{"d_model": 128, "vocab_size": 1024, "norm_place": "pre", "norm_eps": 1e-05, "bias": "all", "init": "orth", "init_std_o": 0.0, "init_std_down": 0.0, "lr_mult_o": 0.857, "beta2": 0.99, "grad_clip": 0.5, "batch_tokens": 32768, "steps": 4410}
Each number is 128 + 32 x the weight over its row's rms, rounded and kept within 0 to 255. Layers, rows and columns count from 0. Numbers have three digits each. The size before them is the row's rms in percent of the matrix's.

# up: layer 5 MLP up, 448x128, rms 0.126, rows 58-157, columns 64-127
# down: layer 5 MLP down (transposed), 448x128, rms 0.121, rows 58-157, columns 64-127
up58 097:172116109121095109088162146102138112126136116132201098131117143122151115184126128121099135122123138128135163155119127141096141164060157108131121125115146113136091156201106090119159142134137140
down58 099:161165097070151127137163172174132124072074138112124110081147167098150166158113156053187142125084124112150172153096094108134172141079151117126168149104141134129123110169110163214123141103110144
up59 107:151106116087094097190107156102136136091102161177136107098131094180058132191119171085172117133182136089109044112150167161118193106108144140080103193146126189204166129167128148175097161166122149
down59 098:111175099126038168082141106155107143164110176141085125127188144126097175190132157147074161179136118134142156172215062108078121134115164110156145136089214176161095105108088099127112114154158132
up60 084:181158117107101127107102178154124082149112084147174106158075133105121066080127189162128149139160192087144116102133103115122128143134181073147126120110166176146165068154191115121108132129119174
down60 098:093141176126126126087210078180091174123164113126149134162102084132093133153151128071142105141150175123152135154170208092125108082126154157134151105145151142147178117089114129093142126077159171
up61 100:153121104147120152128115154119146055089168150123128147162141174090078137097143097169095171108162149116107103088165092115094155126145087135133150111143127129077122104139106118186142162116091159
down61 079:083157189149145130147164170116071184165156123116115127100176122114115119111099119187158159164073159166169077119131130122118171139117133071162116066078103143088066142110140137114122184158132101
up62 106:144155109096132120122162007075149118091133141137074131098101175110174117065122101149186135117149124144142109116122162166139134150153167075121141139149075155145090156151099127105121087184103131
down62 109:117145125097162112173143066130145170099092137096091112092176118090107095162090113155065108099087129084136094184137135111142196117158142178147109102079125154080168179112152092115078071107130069
up63 104:075128090087107122148157096096049136135125115065059169145107060162104148175156166125113150188063128156158166174108141162066122151132152153153141084099121148106106143128145125203178121133166111
down63 098:128116135180119097075181073106150160101081148132079118139113195135168133177084111126152176206139136094064120139097118081120058072134083032125154102094147106147097136136103068106136133117127182
up64 100:080188110038049104158094117125126104107163147151154148149101102161115132117174127106136123180173165123098082151175053154133135109121110139169128104169108158078111154161109104110153094119103109
down64 110:153126119169131081079121112081136092201110117092190197157095116151105111148141095140159106080099117117158166119094101135139077101137078119141074109125107102084183121158124142138139166142151136
up65 113:074111192175132112198142091126091160140086155161117155141130065168100134147154110174135109166142112184092175136107178155118166112136091138134139161167110205097149138188150166131130135120102139
down65 109:126107116125140142123120174143078134127203100177127101132165172152170132046135091074056146090105104116095139151193134059159140133170122142142094066091143159069094135072103122124139124106148107
up66 093:102110115143137204147120144159120118181114105143095087108084106081126094116119108127112096110146130082135161189084132133091164153153150156159127137162112140122112145185129137112140079149144117
down66 102:182182100110087096054089137116082134157141180184119174126146127078122152126083099167134154133144124135093125092141151088131130140095086145179133050150122129128124142145170188135156116145143062
up67 088:122093123165085140209093168100104159150100114132132085140138156125108152150159161197134111125119071136139045142121171172150050093129087091104187134071146106130144154083126148172131121177153113
down67 079:093136154109152134141134161120089119134214108132135220061143143145139114148154155106084161096094188113158195160137157119157112107150197130133127131156137111111097143147115070091104089079107137
up68 086:162173062136114156108138156051073135135099145114176140199110165074201168139132177128164083136141073124068135131124162149102124123198086165131165128154154135170096141145135145082132105123084140
down68 088:144175120144112059148101101151151160093108121086126113088127120155078128134123090175121187137097198138128134124132096121134077144140119176166145130089147157133097127123091161189089141092156178
up69 101:179122115176127118135173163121096103101163122210066106151147120079095148147092130189153121125145145119112141153114175183074112143142112163087138115138095209079109125098174114144137115058093175
down69 105:097157115120146149086118121160151102127096115134122172106133168136094102201141106097122095147076083163149194145182120086125158176187084135075103064109184070100147049141100087136110153121128112
up70 100:133079080166113180125148124114113153113102148173128079164134133159024149116109148134125127135090177098095115097055109122161189129069113163138122163161103155091153150149163102137091156126092124
down70 103:152112140136137112110081155120120128152119112151138138117078125123123078073192109097106109096123152106132176122194122103123104107142121134107109142176117163111092162128125138085157144101167037
up71 110:145190173136180121125176107081087106095169141102127095054115149118078122113172178037103126078114160103129160168152169091136163142150111106169150151105173139105140186164151129151087152112138105
down71 112:140162061156141169127161128087124190157183104115104097124119113099160091117130188083086127170153162147177133150053151132208141130120170156111155132098115093139061198116150100101114132129158152
up72 106:134103156128094099152111151094118146127156081143124127155119155160106099158100119138133182162126099124151095095240120097145095129154152054140168093144099164189070115137090124157117135074027092
down72 103:152108090073083181076083174125166094113143161109153132113141170164164079133088117142156095155166176088194112141175139123151127139067126083102161087105136125129145096125128117166093145148192136
up73 100:117139150167155132137146129157115163141160187115065143190187113148119094096084140142121074142133079150129138173179089167100174138141177157185100141108132092151075123145063091124143108072098139
down73 102:122124072136191165164102167070203192142147167161158124124128132155155026118146095102063094128132147117125082109155190144188111094119148123117154142078080125123091156144129136126111141169164171
up74 094:147152144163127153109157116189099105083119120189149102182164094162123112130143162224115099132166071136132171160148097134154127147163196151128123168097111087118078132078128142126143160108127127
down74 088:150170137119122182127114094122092163078110133160121140086144123119149141127103175132111129086105158159175151165096131133116096207065120124120142127108141118119105156143085164103141126128113142
up75 103:103141112141110110168087146135129098101143134134099127142099170179095108106103132217113122133108108131092073179142143093096043108161122163103117161185135073132107145118131075104150086089157136
down75 107:170151113114146131032155088194168115110131108134144121147108114142156169085099110084115068142166122145118163098140121110108131076145077120082182133133139182139132181129097106123144111129187131
up76 116:119135187135170125116136182132107130092117157183139109137169164077103126115137206111082092071107129117101138127130105136119138118100124107095146150103177111150144117175080084084123093099079105
down76 112:143157116122179110231139135123175095139137141118074108129093089109124072136124076083126137176120061086115083097077098177112105090130086115160124097118083144160086105121169070097099129129096210
up77 084:120100165190085071129109117113157079146170076145104128161184136092128148112131116097111148124170173119117119102070097128168083127119107093051118130078128084111135125126130088121107127104174108
down77 075:133090055109183104159174152172096157132125121130151103061052117133107146157149147124074097077105115135140138135145146121134160173163168104123099136174149134157125187140096130151125145127114120
up78 089:122156120066179081072152133128120173138159096149104143088108108109072137039166117148114099112099142088067124144088085109091099130156137158107160116085135200123106094054135109128118081094110127
down78 072:135126101095127139155093108136135140106163108111123114123088143148126159104133150192191115129091097172200149130139086104109106112140144101153107106120130156154119169122119130148098132150172156
up79 099:108160111137099140135127116118097069125144137150086100134173133126125150151127193132094167122084165131115085143090131180116104214163181130187134104119158093119142125095192131178087104198161142
down79 092:106138163148104140156117137133150130153082121134160125065082074105132110094160133134091126162093120147113093092079131121064145090111198107115084146099086125136132160180166144096112134113115129
up80 106:085133126147079168176146114101121127111161158135108124080180188152094081119102117038079117142103148111157123103156089071105144147083109181133151131085138156147159173085084194143159164087139189
down80 099:102105119126107138128103119127151103171163122103110176210148115084070152131138101144088181177129096151135137127149089115125085148037086109150175120162131119186110103118220074154145091103103157
up81 098:054155146149174140124130135102153171137132108152094165094127139171138113157083167087080122120106173181165074131119135131093149143167120089122114160067123162096066077182107098159170149085140121
down81 097:095114145129130106080130127175071155178170116197113125100122119104169117137175183180126149091123094182058134160097109132132141134122166079113135163154050129074126174139157107124182159125135183
up82 105:162121182130146145149105145104111054131129169171143142121043104143131156110148188115080128170082175081129124143145164175103152100089207133147145118114115096120192133158121100076130151134127099
down82 091:133094170143148122120133140107127103122096167108137090088151231122119099133144099163051140121160106127060079107031139113078118151182152084174140120071187075169130175097118131135129111143133151
up83 103:096024103170137116124123142093086155114127147134101125117092118110170123117118108153132112113114091171186127139117221076098087139145133153092088145184114134135071159213144150159154166158136116
down83 103:165085127127082101112137116170131119113119093081164124136085105189133135160100160130125081090151138113168164089139125140131088093150129114131136109085153142147173185068120095119108129132111157
up84 094:124171135097104145129160163114168145142094110142128118192095124197154100162104118111116165121141127116090116063200078113155178119110185105165084181091075105140081177096084157107118057136122121
down84 091:149112145178172149162179119107123089145192116130125113104076145114160163175057150128130114171096154126137174125091168115095101156163119111184103124110111135107090148093098101193081095144119140
up85 105:165102139178126102161150177123133173152174194088083177149109101145137162132143079101108178094104156109152094166138096055091120170164136113084129137100174136129125187111179120103126114181170073
down85 100:142108177089097198079150169101114186146120135191106137116142136120142141104178122181161123123138138079074130114179188135100118221164099112117098092125097155128181092192079105136130101152097139
up86 094:166158193133153062163112129150090165121129104193150108164114120117129143110108089129153126126143117102120143137118112133118108128099160205137172159093138172142068136140103146166065102116199095
down86 096:092180152073135137189142116115131155153127136138127116131148082141092078106083140133100127091106126120154120143146096134114113156126148112118228168148125090130118140164129157180179055145098111
up87 102:113142106085147098147146183121162115069103159112123156103155125110095117147126183101148129142078151045098078156156138092160134153121096118195125135112140084137147152087107115148107098094068088
down87 098:176075132161066117137149117151154161106144120088046125089072099114123115061122152126224148164130138113113153152086095175188149104127117100108116142044137152120125123114096133153128093096128122
up88 098:099127157107144092158113138170108153141108101172195141139135092144101092084121073099126141120092090152168075124087079100110062177098126149134119089086150090089148158088141104115184059105124177
down88 098:135143127187116173158120165129141078129165096140118188046117163105215124164105135124159084103125130158127111120143120113105101130148107130099170168146138142104199097097100120091097134128188176
up89 088:179142166100098117146090094104086084126089077138132146134137127098097163123128119123155119054099199138110110093119093154167119130135065133115104134145124104151064117085134141148109121135126026
down89 078:096149144123187146090123122129067112148154123184128166138079112155157172113147163127130199118101127152103085135162129133132153103135127158194142130114189158121080138216134131132107144102098156
up90 097:156058122117156092181119059091152089128102119120138079100173180123148153158132146062160128119131120107177140071117130110118140113140135073178142133134116156156118126079192118082162079081115091
down90 098:095071100166156175079176123057132158128106148127174108168222120110101147108174163144103109065111130120129152164041141144144126152100151144134144087159131113127127077146122113147120106122155178
up91 092:064115114135069134126093129104125094091124114104179132191158163134072109092052151142108139177126140146117080156186086215094128141109176116097126135154175083142127173128151102152132087132121137
down91 086:158116137156098099145119128098123151111118134129171139094075186126168144124112139144176107051131127139140176097119160054187143177137144094158149098192116145134157126137204090127146174076166153
up92 104:093077083113094108062132127122108121118166082152095136103108106116109116182141113137096156135149101129078142107176151080101170177127137115107096111136122104174116089111132148113128111137094079
down92 106:182128148146120155072098136128118127197124123187113077098150130117111151150089084128147130129120105156140110136089083150151125098122077140099123104170150075109171121061135107117102115125188156
up93 092:122096115203135067131133122154185151165123148137071095100096178131115194117094117137104087148158141081101144146122121165120143182147176117139099116160124138140166090123153095119091110092076104
down93 093:143161155082166108194119125110068098092094171187131103084110152123136146090142180111193125122135105151115130107126090138190038092163132138134146126126120154161116139093091109101116154169112161
up94 104:184084032119145120091055104060133143138131185105101119135131098127062137165111132129102130148085130121125144153149106117145143107110157103168135107150215114096116139143209159146086108148073131
down94 104:110119143129150125154155110145112176101198146133156112095137188143115119115177136128143133062129103150188129125105146139179116114085134171115118118166114103117114080165077105088103169118146120
up95 087:160134107124153064175109172218145087091106093100051083150128116081110133171084110157140178068143118131067103110138161109090140179093109156146119106112104139115147134131147099145174142093110111
down95 086:193133043148157115105096089179094109132168090117113170098108143144121170132088135116135078126102089119189122109115056083151159152116134174100147149151118159156165158140129130125164171099170171
up96 098:131156069127129181111103131116160143142152132122134095125139126106149087139139107103135071150096131130035129133117115142161109200083183145110122080089208127120107101110116154081105081141133122
down96 090:120082107115110090065089156118136104155146167137134108132132126094184121080063088141136105142098096089130106120101118198137160138074093057119175097123101124163090164175151134152135143198112136
up97 101:092134145151070146150119101179131122136167118150046120138130102094123118108156129158125138095148126140123099171139178127121100122162136146135127163148181182116147186155123131152111071113097215
down97 108:138152178176094189046128137144131072116176147165122097145050134171171128090067093193138043144126154070091083133102139153085147086069107107148127145128094141081202124112077113088089139117141149
up98 096:117071149101083109120109120172142125189181106146138124139141104166149122108135141166116153137150167170130125096077170107139147135103120100107105117098074131134176116052103110199152151072139122
down98 103:163135160141148159126129169098140169129126101121190099131139157173157107094114153113106145166162053152121096052027167168119126144084123130109131111048089193109100144110114179123133129130103125
up99 110:118139181064181146115092063055145125112098174145080127144124118118100101123106116122098102124146168134187129111099134099141128169181129163141180084108152116180130095125127146097089127176128187
down99 098:109131148084083159071108054084087166148108125172109108175166114176106120144098113114148123103117148186139128151137114136170123127137111173113061124114137144166130096096133137097158133172151136
up100 095:126150133168096117096144144168109144151134134157118176093178060159137136109134098141125109144141111167137096137146146081153066129114157153093110055163145129141090141094100102098083128115174124
down100 110:143144153175111151098081178152140160146059113135171142144136139109121078178137133110104144099136122090168103114138117142149093132066138112183146056140157151112164115050126047130070135102180168
up101 098:115132096142107087132095114169124128061122131148125106121154099090146123117126148124114097117130166132177122158145148127120141121116142109132097108130113071121113193127165124106088144136089115
down101 107:137096171128168119127095111141123121125133123143162124147164088144151132088147120083122170089153145115112184131132100159113130114131158112152125111137093086069149152171088198145115183076118124
up102 107:118147099091148089105145160143089090106193157091102124191132111099112199126098167215169115163161148169145100135128140116123093131141107128117142138122128109109146095073096143160068087165136086
down102 114:147141142136110116103133108116099146174174172105152105113116113118102157117148107166104135116116150136103145173169075127113127046154114176143133160126061162131132225141143141124097157079181190
up103 083:094154178121163196182178170143170131097154182093106115105150178129144140095117102178138158167157109085127116109133114162166174162178085149142076111132168130145147193193156114176113174072157102
down103 095:159093118128137149155132144100131124153113111144101159129073112168084157170057108130092133135157159141131153134141124156149155149115106122176112143140133052102088167078151085158139042133126193
up104 089:122151153106116102141081092129085106119081148121141099133138101109168168199126141100104121130187081099103092085134129087141148216111150114132160128135078164132122178143116120130171107163135062
down104 098:063119172174119146122122093098125124128119172129161144162117148125138128148173110189144206135125136059172125100147114131143122144078153081168139088115131136140118096134122167106176104122197147
up105 096:126115180160120098111168189137147060110142126096097139144123187132158146201151104089098172192184083178158138116078109123171178125066130119144136136150117056167095147158114147168107110131071100
down105 093:130137158126102152140151112087233153083167172148193128141100103147120165084160094121147070156091181097077109151131121165082082144090176130119116173126126134127162113069137089105095098069160114
up106 109:170110176181145133104149109128145115099141116147154145101143178117094140098162176066120128172087180115107091174136133151091146133118149166103191075135172144121147084105140093088056152113110099
down106 097:133139114195120092167152076145160161123097147152074126109103130095072149125169153128135158133105128165099101102129109173106158175140120127090137143169147111153158130140096141170133128125154054
up107 099:112073187147114102156141116180123158107131167081134087104146111169086141152195127160098199093129119130077157147149163145197191158158130175121125134118163129112085136182143093150086096142096099
down107 115:079122130145155155145104098173132130101097140138108199132117127122145088219155144159146147144184119090091151187161126133143185134168152127066105074097153085111141200180104159137105178134104083
up108 103:146077126110120144178140160140104148054134092094172144135101104153063103129177085155171126153178122162109089119081174126053126129161149119167093099096087160168054116146128147127159149131105171
down108 095:121127138165182100140096140158149127227121195151111166031082065073152158109089184109113084162159133110098112173149118121111130171113124147075123119138105133101136105098111121083144093158096102
up109 106:105109134155030091121071195150120169145127113153099130115076112139145125079136174127118158144134121134127102074057102198109139148127059130134168121134129140141141173085081160111172165134083174
down109 104:114068213137062083075126110126121135158145128143172119127153070121129169034133136126133123095134156086086115141163120146127140125166145140136123132157133161144180165100052125138140156102039104
up110 111:105104147126133095169094157135192151118095094203105178154074049153092126158115162182140098140107152051143140124145145117062158191092134089140137091145140121177181144131143088100122110114155114
down110 107:110139121177168162107177103096142133171141149106116082120143198100091093151081124049069146108093120086111062177103111102149061103170124130157154108127179087164108063120124129148119133167104205
up111 100:153152143171122119127110095087085124091136151103153158126153146175139119068081175049145159124115137124086130110122146121093105137106094097112197073160117112165188087141191089143108166126092104
down111 091:087103131222107156156110201107161173123106171164106159121108107149155086111112144119133135163068154112115178107176113110108141109092163143104115132092097119105156088181163089135148108123118127
up112 101:110139209138137187144112075065122105135192138119124190061151106171092168122107172145147142101101136108106148129118066184152130116102117081150148075144156071093101111096116136155115057080128109
down112 101:080162119079079182111119163116179182161155081164155104144116081186173134130107081112116117118078106151118124099112133159106088133086139054106125166166092194101118126156142105120150118113178074
up113 084:160101147120171132151122163183125117169097156194135130174176158139112139202111166074096085173111111128113089156072153123144186137124177137139148084070184131199105148138172181136112096136126122
down113 080:146110101081146155102124090160145183142082121171136156102130102094114124148091188113149157190166131093123161114130149157120106136115080082181136125066137072155182134080135112149121146151151196
up114 108:124142090097073076149092126182103171136109126155060161157112118145179128136143166107139116153065148117126069152127189127115168127086089127040144114149141102156108119117156222138147127132135140
down114 098:166156171138115200162133116077110146156148144165162124132182088131150155109080146128116150084151107198089056157077100106119124076157083101149093126111110045128089038119116145121117081172155098
up115 088:121154155115097187128038143156158175091176134133142096094153162142170144118107086115078154112139043185156068145140122121135113129125183148088096164129127123101133116126165136171170095105099138
down115 077:188092099095123161151096141115144175111149111139129189095118162115137107154034190138172149112127116137161100110155160093113184124119115093166166143148120153162147161160115169122144132127162152
up116 096:148177111137127099085073116128068103166078104126126062149150126126119129120130082134102174087151145158119144094103116118121187130171115112117106113125089141122107110104149121156104111107104123
down116 073:120108125179145121182117146106109087082153163134075147092101151158123116139067195167142122116078108114130076164080128096101095171131139127088091106098154101153075170143163106160077122123150154
up117 105:101174129083107092109168135129061094126124187125105160116115147063140088134153152159170129226117145156120156140168162116160121128093150217108181120116164111174168150074143098093118113122113105
down117 108:090144078141094103144111142091152074146107076154173127107126189096116071121134155099097149146110166130107105104082077178118132072161080158150139075079117134122084106120108162098102147094184167
up118 095:138128100096173105109090096137134165106175112120187116155147129153073109087156127101109128186192181101182119099103151171097143108161132153103148114067097082131135128079119131140101150128116097
down118 091:118128139148119113114179099152170109129161123065157110087155133077156111124110107074188116102119121099157154114122123138138075142085123124165093166196116119148117145051089072100151074184076165
up119 099:113094152066084068144153097152090160097136128096112234097143154150132165145203084139114104133151097127126106082133156147129116188107197133132175109115141143127093122145181068097126150139186131
down119 106:085117103113113090120141126111198090141149152142120155101121128106049144162095125158121121070096163103119169172096169182141139125116121128100141130162099045122148171067116080104156143126125086
up120 101:153083171139059126049093159102152129134109124191166115103127077159144091121165105122158175119161185161171167166160157159157220161117143137108144057079163105161105183085134064113102132131119131
down120 097:107095120099150118147155108138141114104158151111061165143127116123163144131137108161161146143130123095131083096109084135089144104133141054138170137060195105155149116087149124165162121089143150
up121 107:134136090134119080119129194097134124127192118072166126146091117143118132118133176104116150101121097108187071177112078129092159076125174133120158183117131095141081080078154094181121112157134119
down121 106:153100125138180130067080106131176123153059098117131173153098079174105108091137092069130158131130136143111130138113162148137103121153105139144142068107179122203194098118155159112119155138149166
up122 093:077123182161157156186104194120102112072092114090107108105183118135115159123116166122176048195103107125088166166120144132128080132117152116149139153124171096137104116151119071114150081138111136
down122 106:147162109124106140103089112141202124131135108145134129090102160144105108093140132180135132210140096086144073160085082087132106146085141133150124177084190138095170119180082123139118147117119111
up123 110:108097111137126123061118158145147120129151143152150126109132164140129172091135094066065180135096153149084102109102134132122142138097099149142105187096152128104156144145089223188155126128095105
down123 104:096137147106121114150133073101126095178092073195118146108092173156173132103116178104118062156110121167133150112161184166064038126154110124087122078130119114115165119156101089119114149117107092
up124 099:086125085124104155107102058115151097110142146143178148119184102143143101183089108137104122105137155155184130111117122148053120126052122113142156145133182159139175172065115146120111160119082192
down124 087:089113173110183114157170176159140098116120171088132128111082108083084137124136166161170129148078130080115096115155093178172124106108127169128183128134145080117115225157162101124145148117083134
up125 088:121122122084143150124145109132143134105152082074104129144105172147060110143158162140163128114082082134058085139151115126109132154187171115155111073099107090151093120108120180124124114100091137
down125 101:145106113108208158129132140087148076105165072062092148099131113116139101159112109142139115069054173149148109149113084089153147108143102171114116136103128115193126150081130198140128121111106092
up126 108:089085161159127145113089072147095086181139093138137074149170151175106132120085142108105167160119147168104161145162095150116194131156066152123152084109149139224137089111114118137113173134084109
down126 110:166123145122108113141142159129163141162179099113155150091156092055164157165085128100117149135139101163135128171154089093142137168136068132091096076060141150124114135143107219135157165158117111
up127 109:118045116130142168173060128112157100173131197112077138110207108128121134126069112105135104155125126161081125105204144118160119137145139096152146113150147202132143173143145134083096128097082188
down127 110:154095098093115089148150069116092181105078098146120102177105136100097156171092110069124105122161157149177166156073074070208143140101142178106152134140119135133189110146125166080139158120129153
up128 105:136079110107147135136186110174133158134164135115080082113117158147105073131101158187091120107099125127082119148153105077076105158143109150154212100056142148126182076168144121166081127128093136
down128 107:130118142084096077164146134168166156137147062139118118106128129163137195184132087132135129047117111156089163079087121192057162089139116068116070169187094108089146119115128090095166113170136179
up129 084:150104118144133081161171117160125149051091123122076122134116125159071144111124115190114145151154109177096094100112116126027065137106129154066137110125105106072110110168110129108126150157121206
down129 087:131144140148135087144125176127097109102136168119128066149120190114156113088111093159111148100107145132139106141189188164100172107091140124187134115093132088090110109187094117165073122114167123
up130 093:115141125158135147182175116140076155082129148177160173111100088118101092157149116082114140144121130146132085106155087085111068157148059120106098101144115099106171124125112128104095135105103129
down130 086:132141163164122077183152136135137142097134106129132150128167124092102188120153160104113177161114104140165102102115169082072121160140103096125157098125148134080102109104123143078107106131133184
up131 108:058175053115139155157126103112085146146133136190119155130163108150109138124129099211153127095122064139104139096173052092170141108104114100166175152178147221116173128104134075137068174140113123
down131 112:089162125179127143134186135131197098202128120064118138099131181147095122146090108104133163179097194102118134095127124089142146108169102131084066135073165135153168118058089189123061126134117108
up132 103:137136141141103149125121142085091088159128162158106153148139149074068125101155075138155080155188126140111087116113085139153126071104103088108137095115183214152146140158147099095153148165080132
down132 105:160206085109121104137131105111120171084121177083087128182121142106124147147158168111097146101067079054182123105095143139146112160147118114088126157120150173146140107167158176070095138122200152
up133 094:203204157131102074116174133167152122077109148166151135114060111153101134111095146132100151111119161129148079141077126077150184136130039105150144130128149165073127185127153159090136130082126150
down133 096:101092120108133159166130145134123169192090128115136109120208101191165135163133147175114127131091168125120179114194149134116109104155164167120149192103160079104122156091088094098081137138120078
up134 109:109126138128119139112098132123187123118167085121070145086126076208095115134147144102084084182111170102121120149091098170078152123127102080149110140071107150139065111129159123060142147097144134
down134 116:140135105116098190045085094119074139201126108126136162132158046151138121145113143144124164143167134161108102080117104194115082120122173123115179099107073133104069138106115090142146137147069134
up135 096:183137109117117088151160153125177092086145122186108184064137126167136163132124130171112119135109141125140166105149149132140174166108145120120110098116119158145128093099156135074131138105074127
down135 092:129116179135168123160145111210105144155148099106060092103087181078110145126143155080176124137131110145088177159118117093193164130106114105108128083125145099146079117101145147076165104160099161
up136 108:126133111084177083095164110097095094067115124120178212087084132179116137142147105124096118167132132160095182083146157114107116101124138167167122088131044171152124086139145138077102114066126084
down136 104:127164115126143138092164171111084153133090163158156147114153135115109071112111166090156088144130108136119121154085102083083200074145170097133147181156132218067120122128116088110147124170122113
up137 097:131107132156071152133093108107132151155101076199193177162127148103136136178074149151135143093128107173111131138108119115132075177087123109083103131195134171149126116102180199121096085126101154
down137 104:109121157109102123126137100145145150120092170112176077108182145114117157123136118102085164121112131107069119105119150147167124091131195085167138122124125179108130191157108143114121116088136150
up138 102:156150071071115102063106131118121142132095100141130088103095199114145170100138113114108141183149116166046097123126071128117142152194126123115166128137160156174104105132114167183108089154110126
down138 106:144120166151191119126085141207145162134191137101137154073117115143127159143150143092143144109127093147125131131160175179104111180051129118142163103112138138094102089154102098131113145148102131
up139 106:124085144050119116124107151168109065120138116101100128115141131135139122130081091108112114109130151166152070159149148116090118120111156138143167186053184162095106108103180069133100097163180150
down139 101:159109100139179127172114086138090151095135133144109162108128110172168153109116079148105141140181097197107133055123125141167083116164084159107080122090140096162077152149128109098154121055176101
up140 101:175102145091172142161149140150165109060123158103169123149091146155060117166122114128109120137116118126179067154163139121148166162148096091172147195167176153110162156104096069110121077156132190
down140 097:122122144126136160108124171163097156202119117101115119162167109107141166136158148082126162180155098120136060148169100134111133117160114118127135119079109105185064201101140137133092084090137133
up141 098:115144134125107153206139113105097109109102146096128099115135124112071110105183090126133092142091123143130113108070127106136140165133125086164191146115150117067095197162094073084201146163148150
down141 086:171130093131107105150166126165105167113097107175131157111117146194166204148115156155163132086142144133155146175192140154097055154179147090105130092173122074145157092139143164133126100091137127
up142 095:125120137190127071131117158108127134138115103172136057184165101108117102119168151156108125108111200163176099094104175056120128106190142150110125083136129149117143125124109125119116125174127133
down142 097:114076066062141134176148123115197157150074117159091144150093145114134157082133109133150158090120142084177156154123151137118120161172119145127112180142106170122095193143122138109084134086104144
up143 108:090112086113132065168169189113092103118103141103153166140079120086090127122089110098167103087126129131168114090151128153173080132162190175130155114048170064160076148117162084140121120134069111
down143 112:134115118105110108146174163146189114121127113091143137138155172162162104143143179136148132105150150143061097065133136160096134166118186069124107109103158099185023083123082131106088089094134110
up144 113:104055108082159095139139071066134158178187143147101137131178083076152153149139142099160127128158093148124096113053135112129110134169098045103113157121082123137123074111167161196128101120141115
down144 114:110156120142159095116099136149167094138130094070155111147149141146112170185106150142102138117098119159155136129108087129046192102094068174068142074183134148178148129122109115079103117158131101
up145 101:155132132104123151141082122141115141175189146152138154075110075172148105124179071117147147163127173126098092155176108052113118102073169077138146095209044144122145131147082128163142141133129102
down145 103:085118111190175090137134090142119145173114114160133188117124081118188181177108192080181108145156094157148159116169152121139090157164099132089149096158141125105139185165151084140155141084104079
up146 110:086175175192153140124102130099109124104158098131144124155087104139098161083125048146108121114110118149125114127169172169098106156069110143107139130144194092113151184163162105130129151217153168
down146 104:104154104129136132083157222112186107080118180134106146195132129094119099193134144155113179204150120155151143165099087175131190148122105089110125138186112123108146111067202130146087120148101121
up147 089:096091146198147098150131141076129114187095091114157071159122135137121078145176104071099145130143083123178129200156129106113173161144133123056098149157125193062102143125142182117096114096068106
down147 093:166131057119135122169140124143054132158133094093188110153101142147137090118133079093109186093112120115167193110202100137143123053110130133123159087123133122139140126058105110131153129119139155
up148 090:156156145128118143151203134111078073165091081119130117151160142171102084137153095135070094113100106134122078080166116157152065151127109148142141149111107091134132148097110102106127159158131075
down148 080:158062103115138055087149104122141090090164142172166104067122091126132070101112158117124080094069140142109146179134141159139169136160137094129106026157100160126111137134109108171127128116145128
up149 092:127167111121051100119122121170116149182084124077066177118155167140100114130099158091095116161149153138133150154121129105182097097197135067159150095141135132126160148165078107084126120139111096
down149 096:125054128095125099124104120133166103150126103165119172097122073119144147068172144183147142118138123184155156147205159180106134108142180182163145098131142161133100120161095145074138142170130073
up150 109:149132102080148117126159080136070115119126156155106150116109122140106121131088096147130091107184111139072155115150145023132136156085082104118077129133083146140107115130149184132156184153118105
down150 097:086170133165134099088099051134125161114152148118140147112149159081149155061174131125161105186146087196101065131122135116096091138168116114130099107088112123082116140134105119138140124149109100
up151 104:132148156097163133166091091131145076119131090083127142151128157120137157136118099098084145142119111180095144120100141189161116110178127136118132146087168085089109083115119055152121100172134157
down151 089:055136159096075085130121113160176151136064103088125126118158092110157124109173174183162132081130120100132130139111104097117139130175108177142147130156118153132168167127137180128106124114120176
up152 111:113144098169118070151099085135128133065135148157097187141127137042140096156124137117108099132126138119125163115170114105124130160175109113147151104104061160136124147097081146145158116098127060
down152 110:126125098112104131106074150156145097126150115148129062132083158109102155113144076193149108124156106173082113120165117131123162158154158102171157118116182141066127119147156057178095167127187120
up153 094:087084187139104173133166153142134136067106121179135162127084140088104163154110085149157081177110124187120120077093141133165120140120116078112144121147099078101087075154112115122107172173120146
down153 101:137134149158181179159128093084084099132130159145129137163056115145066130125125100108065142145165153123081139131138119085181143125147177196115144124117101134145101100154147136075147176105126074
up154 101:102118114086102091119108115138045125156174143107122177141135133094157120127138141153090108156144148187185111144118128036157136071105128150071118170107140142126134087139152070095116110128156122
down154 084:076145152181145113117143131093135160072150154172116114119157126114110085141105127138094121198079119137126171155138121120133076152193107119124114086129173109076120153135147041097125041114133194
up155 099:064157163142069151173131168141108144127089138134182162127146125100115159069127013199153184097066146151122199163164117118174157154141127115105093091164075150113117125090137072094071116120109161
down155 099:125046139087150086129097144124053179132091113126097090128093130116158144169105130167130127135126134133142134115042106100147090095133149126102115128141095095102145141124089177167141122122163115
up156 094:119165137097122133133105150118160167210127164153125155069157081132125079160190106099126086138149120123067109095189061094143141131081190124117174160082099142095131109125130089172175142129102169
down156 092:122113123180165162161101113202128093108105133113156113118131051150107165183128144117136120127127153126187191169120124113143125161138144136125174129108103122114076214147096163117121147122122112
up157 112:159117121154157139148147174113138138143163088153138106088169136171041117135163150108076146061151146149091128089141167094113140152134108117135067079096120103213143093128157163178052143126126133
down157 093:138162135152061125113116122165179117103068142179065169097080181140078182136141141115129105105197096167136151209113113107140160104126124115094147113123159110151082133151114156139130081165121099